{"rope_base": 6280.0, "attn_scale": 0.177, "init_std_o": 0.033, "schedule": "wsd"}
Each number is 128 + 32 x the weight over its row's rms, rounded and kept within 0 to 255. Layers, rows and columns count from 0. Numbers have three digits each. The size before them is the row's rms in percent of the matrix's.

# up: layer 5 MLP up, 384x96, rms 0.221, rows 183-214, columns 0-95
# down: layer 5 MLP down (transposed), 384x96, rms 0.219, rows 183-214, columns 0-95
up183 091:151187131152068080136138121147192150219086168166103150127138080155126114158130110079122117147150137177144118123123164092159112071143168161109070119139107099107115134126130134113093106179131142081101173058146124161102163148148094109177128146150092110123149151110044074120111143154103077102
down183 096:157133083111119175158117167128077157153098105128152106128125143158181109105133115140098133161160133134109099168134171138117154190146110084112148092196143124157065126155146103120193132108075138120152099132102143118089050153105167164096119091053114101130195146162145144123130207052140096115
up184 095:125108129074143133176119094155106154120184144158141165143118102150095113141118149137141179070130103097063118156072117126142153152091163162133161081106115142166154101120068101139131116145149185147151134172099108069119128096125132199094141194174147120122137187073146166118076132095076146204
down184 092:123190159112116182080146155131090196130102139088188096128147093150154117190123094116109179107152145117114102099148162127115171092130107090107116079131143143123128157132099106120047157118100101178156096202095058115072178179154096107123168135125115102139140138109144051139123122163137102141
up185 136:178116171121165159105098157064122134122160129063170123073120127062165172195156104051145143118111128118174171131120093144126141090134137094094124160124160138096098125142071130139114116109111146132176125169153098127192107159100121157071146165147143129088137111149054130111195120062131110107
down185 093:127143126187143128105124130176135186134145144159125107125160132103115150107098163061154090165180128087178091164149077116188093112165045177118140138129132164104123190136098168106090137131122104102120093155092200121164138150115171142118127141185131123200178109102134107170145110114182131085
up186 100:080135140144079157143079139129157140127146153108157137091126129134173147140102171119119081136116205121160100121196121172142161079142096036125201108163148109090147124139079081128110136104196151077086144093118090148124132183091100109105112108170188101107107119146131105162180176123146122133
down186 101:141063172138145142106135115136146149108103109086147171166116167116074087174173095192138164106112119133101131123098135110133144152127137166107159084161216135092106090027149132164124135137092115150133133171151169186185098102110164100146151113065116100129119137157117104128130148128158148214
up187 097:125164100076103099116153140111170112157158047117136121148141106145126130137052133109110154112134084137123128108090104146144109147129134160124168165088101150145157096108149188058118056164114034111143137161092173101096098123075144168092161142114180101104102147097113179127117180104195120139
down187 100:143114109136196168136159131147183140073153156103119105190105128201120191144075117127123087100086177120043171127062159133107092117162212113096123103091125132131152094149124152080163146108124141135116101145125182133169089113091094141169121132099120100112165105098113100130178133137115169106
up188 092:078064135138111125146149107119095096153183197121179152099139112085119128160134136095100115104164161178072104086129163150109082114181063089162129119162130108104076135136089129086146120125124191094066141098111081169151118138138077084053146156179123154151143125121136124179112138130159106164
down188 096:206122096166130123167051091147120162099093135124042175078103100162164118143115138110130107112116129145101070096136062129132145110163115135101132132172112118153109103078150213130135121111134125206121105157140163138125134141153106191141169163110106122169173141162180143074113126167154129104
up189 104:133121059161139055127169130186102165104151120177100129173173135101079081132175148148116112135091051078156128143170204180089099157108126119094210127166112135125139160143086156124098126106164122114118115104092160120122132097150087097112149166109138154082085106067099124136121098148120121136
down189 109:144121166088152114153129149140167056165140138135168147138109127154168086165135133123116071127108087138194129102134110157123123101100200180136120115169110068139138159116156174082185118167106113124123151080044134154138145054189114143084191154157159117180140182130150149120138129142117146160
up190 102:087117176182129068091182137145117110156130193126170156124148069146140130074123123134137133128118099135072100117158089160142177100156157118095089132132198170140118090080105127095135107168118203159097116179151126142074172102133118133082159119088083118149185111128147200131125121130175165119
down190 101:156137064128136138134098181202142145123180132184110130159113167120158097097122114153099149173131137139129172139134187128161115121122150168162124120102167131175153125164107045217170160171138142144132104121170143126114081146118164138146130092154172138119063218121144086103123137104099095087
up191 091:118158150080196172174110106124119070131122133130139137083075166131202154105119129164171154151102114123130141114127131170140163203119123163091111131104090082149110164126090090088209092140152113139112177135112098108193099143067138136143107099046101094162101099114123140116144182115138147101
down191 101:097155145117143117169172126157130127169164105208096121115109140167150096097096175120119110175158136151100181161154117090137126166097145138143197098140139130160176127110089132174105195187145124103068104147112177176100187092097127124074141080157145103148071111102112112185104119095144086110
up192 099:231137121144072086117097112135145135129137142156141121135168131149115127122117105131123059129125132113188154089132109134112202091042172142148137133166109132118105142133091118124102116118114169040129131164108081187091187117085125169078120109063147144133100196166114132113123148148118133089
down192 101:069098063153118146106165146110137158148043105132095146164114070180092189149107097146144102178101110115107102133106184149102118118167076058136141108047148123086126154150123144120112095138124189155078113145104137084104128164126130128131095122219106142114142122088164128151158118143148126097
up193 097:058191081104095138192113083098130108143112149094150135132117120151167124123137134102090099157155158099117134072147148161157171157105108188129110115158131050164198126109115116098139155123124168155115148133057097165097160144081192124127129142114157100137163146086080126076097145077087129080
down193 104:110159132205099106188134114112106152169132125147140076109132094128140108094108151165120101082089110146138082130076113146141111128145186136000154127174107086155092135124147183160113107115089126095120137157101100107131132108074079144149103129146104139132154157147176134160134069058160158128
up194 102:085149139089131128161149167170138093161088123132112095159134121155111138094125148128125127151117143135189044083094186104075129164097119110140015139138190140118135127129183129126107168164138147138113131111194215153091110109094172144121131176148182126147127166154105114185122122131138098139
down194 101:152174104169180107144126105158101156158096167130057149130126178199149183086162114149100110132163146143141152101092123124122121109170127134135141096124142168136154099080178209160115156110195104135145082097119173118160126091108096100134117075186108087107179115164132171103112120080146086082
up195 097:167156155102163048144125124106106165161151098131227112145078142061136081116193190179110113128157150136142127105147123143171088130110160151130166085133099150113090128146142106115115109108130041139085141136149134114120146098163115116128089116108129154174158107060098128120135143143189124199
down195 101:129136130100080159105114162105097119093109150191072186099102135097143147147219104068080144111143140116164090162069109132143091163149108160132147105073112154157102174129130124123183120151192141094203181121132153172149170167116138121176157149187112125144150154130126101130152133164161160147
up196 107:111127136128101134131150094141140099138112128181196109138109174189186107122122105179095077156147136143110142124170190170170141153098115149163140110108078116110125076116172110109182148152126102079115152130097088087141186140154134159106165155083136071153069115036115122133121118081092180153
down196 099:132181147150113107140178050160154082134150102100097094108102112108116157147065101109162159124169125106109130108129057151100147147153112150165101157223092125135108125060105164123105140145135086163140116082126154112120161121126152093112136090193132101145136109172146109073125060109197163098
up197 112:140072100159060108066116125091132114190086108202082150179096095130083117103157136172138091156126099119145116192090127140108107097104140212155147149091121195165169124142148174135166130178153132166145102155125109123148086121173113126140092118125106100103110118156154063117108137107085150153
down197 107:112071143128091147168107094117129208119135165155116117124141132132083162143098092130213115114112109104116143151164060110088109156090176117158100171142199110159162146155089183146093191185120100087132139160143123128132123103120175090128137123138101169155118187104120136161175128102144065074
up198 089:139094112118205034132167105109174088126123109107130142151138100119112143118135089064156171155106145114102114072142104129163184109135103159083080113095141105140085117137147111022152107111142100133152102125110133174126172138037137157089155112166117128125152147084122066151109129167153134140
down198 092:200119137133117087117071125122168124104154137091112112060154135108102125122068197180131119069158144175148127141097099080125092157120137105170116137143139189095114158110161111132130139144047163144105097119149069133106183089125117129128178102144131096129172076116181140164153198115149161093
up199 092:130111105188085161113126090127151122173112115148144067090110086066114078115112192121179148217130129105148141175083132107108145141093180103094079148140163109110098132125153149118116110131175144109085074182121134118130146125106072155118080127095155180150132158130117135082183104124111056164
down199 101:121107157141105130080145126116167124174156133155091147051088093159121139155083126128213170125098126140090136087168093093077120137204161064072074104095103143099140132125083133139093168103173146123167089149121090169127133150110128141192145125072087148144157147101118147070122106127119090140
up200 091:098144152179122080134193138130128088084176080156135122110104206124101099175103141104122161138070175132121104196100128129169122077112132119160053208063171118151144139119137137096152065107126130084110114116158156070152130100133138108142109117098171147098159101103144141115083152146129162161
down200 102:105172124113146175120092168069160184125098077170157113101119157145135135126125139102126149190168096117145144123143136118170169158121068097122124138192135104139102143119145117185104150093118138055168119133121136139142152078143111124120114116031165134066157162158122130173138169123142043188
up201 102:198138116105133093124137120100152132138120184092152124145135122142161178161133159094084111108053114101109147071126128179069096156100136103086136144126121105119126112190166133116071158139086141114110123068139115119130116136122014133149074145099102126132127151165153057131142125203084112169
down201 099:091152104094080097146100108135173129156150120125110078131037128190095147101105124112112150147071113118099099116090156051128107140148126118152136095198149181096140111092068118201152193092161174123124089135104140172140135103059115078145161186120132138098136134148138094150111147114139135123
up202 097:118151129129152084143172118115083130084127073129174105120112091115143155160110120136165099178147116109151131042133126145136138108168104196141149114125134088114110113148174078141075158162122166199060127106149132140176200074105101121096122083087144126101163157187139099100143064154088102148
down202 096:103039170099117079135143121111114182138080110139150151150178134153122143170173161070135112091151137137093095172092169150163116128085122087120124158143095149125177136114058134141126105148150133103182144099143148088137134148161163146132075126120118025168089123085136162154189108117139078100
up203 102:179189145129099121129126114116088154174071151141161138172119132094171200141104169091061133118129136088145117109150152143135103053074130108128156112178126149040133077091072160129060127130080121177088163103136131140137164143081166110103146131122128158138143173139149131147164127112122140071
down203 101:112099175135180085160134129144159128081159124124116144118170102122099141145133062148155170167037129132148129082130136148076219130108103100180189144117127188094119103140175109116170088168161103147124159113115111140128099149146097148157149128092142175139125117131228089126150098178119125123
up204 115:201143134142108132091104101186042118148109114146091161119064120122148137138201166080154114115161159129113164137089103123085154133052142102117138154123179117119098138112131127137181141139139120144129106129098143174069136155138145186146148170097123141130080120186126103105168047152095066132
down204 095:104085164115134115128143099113138128106149122135178130075132078189145157086146155109136068159112165095088138155145146075130129148141140063133130146153066195053159082136099092093092099110114110107182105124067151099100083119157145107098143118108151172102103118120142144085075146149148159042
up205 109:090099182119115110193150130120191142094158102136152184079105142059150144163127124159128081074136164093105105137084143128170113096104077138179110126102099141122152095125076107092124171090188192088110119131118155100138096110181096134137119102171074113120145145117126175172192162114163130153
down205 103:206144100101125177163125114175089099182117128175121129100160140140113205113133072136061145144075099112141099160083056120087110101148149112112154098161071180145112119152100150092130159162112126148129109135150193153045154070095091089147140121130107120126137157163142135141134164132137167133
up206 094:123117114098150178076135107106184122134121128158113116166162146152182037153169140163133160141163089172102097085080076179097150145089094159110123101108128167093124160189105072195137126151104085164148144138118110133121129096147159141041096117073150141090157132091150150138144172112115135138
down206 094:088144163110156080140166163131107180158131163126141146132148058152150144069098175075089187137146157110145179090105149141087120129099099138096137091102060063165102115107157096107137143138088114172116164155192144104143146134165140220120134125143137109121083086100107159062131156116148143124
up207 097:128129116096120151064117131113099085102188131132125148152092095137060143133139134152099170171145156107120105218113109131120141102107121105093092114033093086139133125158080206125153115169138145142092137109164148165106124141159181135116177108147135115148177156176108158118094101177056168116
down207 095:155162139163132085147147069109109177177136077124080145120162127163154163100138133148134107138118123147122148067155137109130124148085163122147113075201199137115097134130112124149171151108142151145122172130101094144036151186101123087131096179171122120072139107147155142121181176098205087119
up208 096:109102168106067131109132132215113069156145119111163188080158105179112110131130078191161132136160127094187136138151101139145146142118151066106151159057164111142141085157133106157165163151088106131112084124133132110107113148136131138110170090127128097134126084161121133099034177174087148152
down208 101:149096111122095140115094110166093127168053172124119140143169141102132190057113106151173026118168086062153107094091133143122152080080152135128116157154129163088114126106152110139144102151164134172171096173125115137121161192119165145149127108199170114140129143116091107106144128077169113111
up209 114:120142162216113138072134105110145188163196103217072149180131081143132124123141161125171106143132098084103148119145164215112128116113138102105090115120110155146116144127170148150125143102123139128108179125123156098149067104134106123056102086091134117086151069132186153133141096106116151115
down209 103:122153162165130119132109109105109117150181103107115135185103112092117179129078087065093141199142123162133066047160139137135097077152093116107153119085135106167143051126128046115113078125150142079172107134142160100155087089179125162162117117111108182147122133125133066128152118148157145124
up210 102:093144133089075136180045113129178072140153126083150193116212084132179151164111074165111140107132101165136146131156130100102090145075137132128182165099128105108127127137100119095122155117104108092140150124237121135120138164157109138098145109165131121151131135130121078075133114099085082109
down210 105:135098119143145138145122050113157120114125147140111075098123134097126078115072115175131101248135200138119138088090082122081160149150153122141158151121088112144143138116162090147081092150133048141093157169142116164128102160133140117119131181167213098115111113173124122153130147080108113140
up211 115:127142134091104086181144106200180120125189117135097100094099107109154143161127163138175107112132155088164069072164145140165143102136104126127135079051117083119108163043149150160173107150144088089127128124132150107078096094113111114165130112148172165140137187068170151153130106152080143124
down211 107:139113171144130141151154171091168215112148103199155110097159180150131087127127142121152190121164129109034130189174094094156092167082126159143143102115122122130119101126172104137084115121176152120087085160078168123122111110128134164108141155125180085088179147181118140121106179117147136108
up212 095:131095142096144089127163100153188097143158185148109169143134088108131137112118143105138148179077078080144116154118176067100123184082157151069141140172148150132135116117134062150097144138102140104180178132142166155142139066102071153119120122122141144082103138179102153165123205082131117066
down212 101:146144112138098165102109140122125084136119179145058075113131159148146088222141075137177155075161143144112164112173169150125132116141144133124163136155191178071097134136148152118115121190106124072166128159138138132143165109155182110125093108099164147170134081200100144110084137180160159114
up213 101:112101107162125097109119109088127147235116114093121115106090172183166154105157158116104142080148150201115048129115164170147066085147103100181097159113100116111114131096165134149181132107166094122129131134135124166064065165136159184065127150113140132147124073129139132107116108135149136111
down213 098:113136143166119132081148144092139126099115126121104132214143142113135147175104182141161106163116138100112166105167077152172188095125110123096095135160088168134143138139106128105131138095105106125183163076183105145172152164189210124062167149114094151100115163129148103201145128176075150101
up214 102:146142120097101099135151112141147099132096101163130162148119138132140191143196082097174136092102119128183159140115114107132086087142130142110114126086145077136132142102131142092078128109088163147168139073138137158156112208176114154176132076162137170166064193150079039078131167147133112125
down214 095:122083146118127094157140133085122147172109107123056106149109077157133124110099109184104080134144153122108172104162125146122122096181081079101088113128143111189149087128121135111143112186160089117145125133116098167126203145175113173101120185124085152144111120165105189196107098111207100081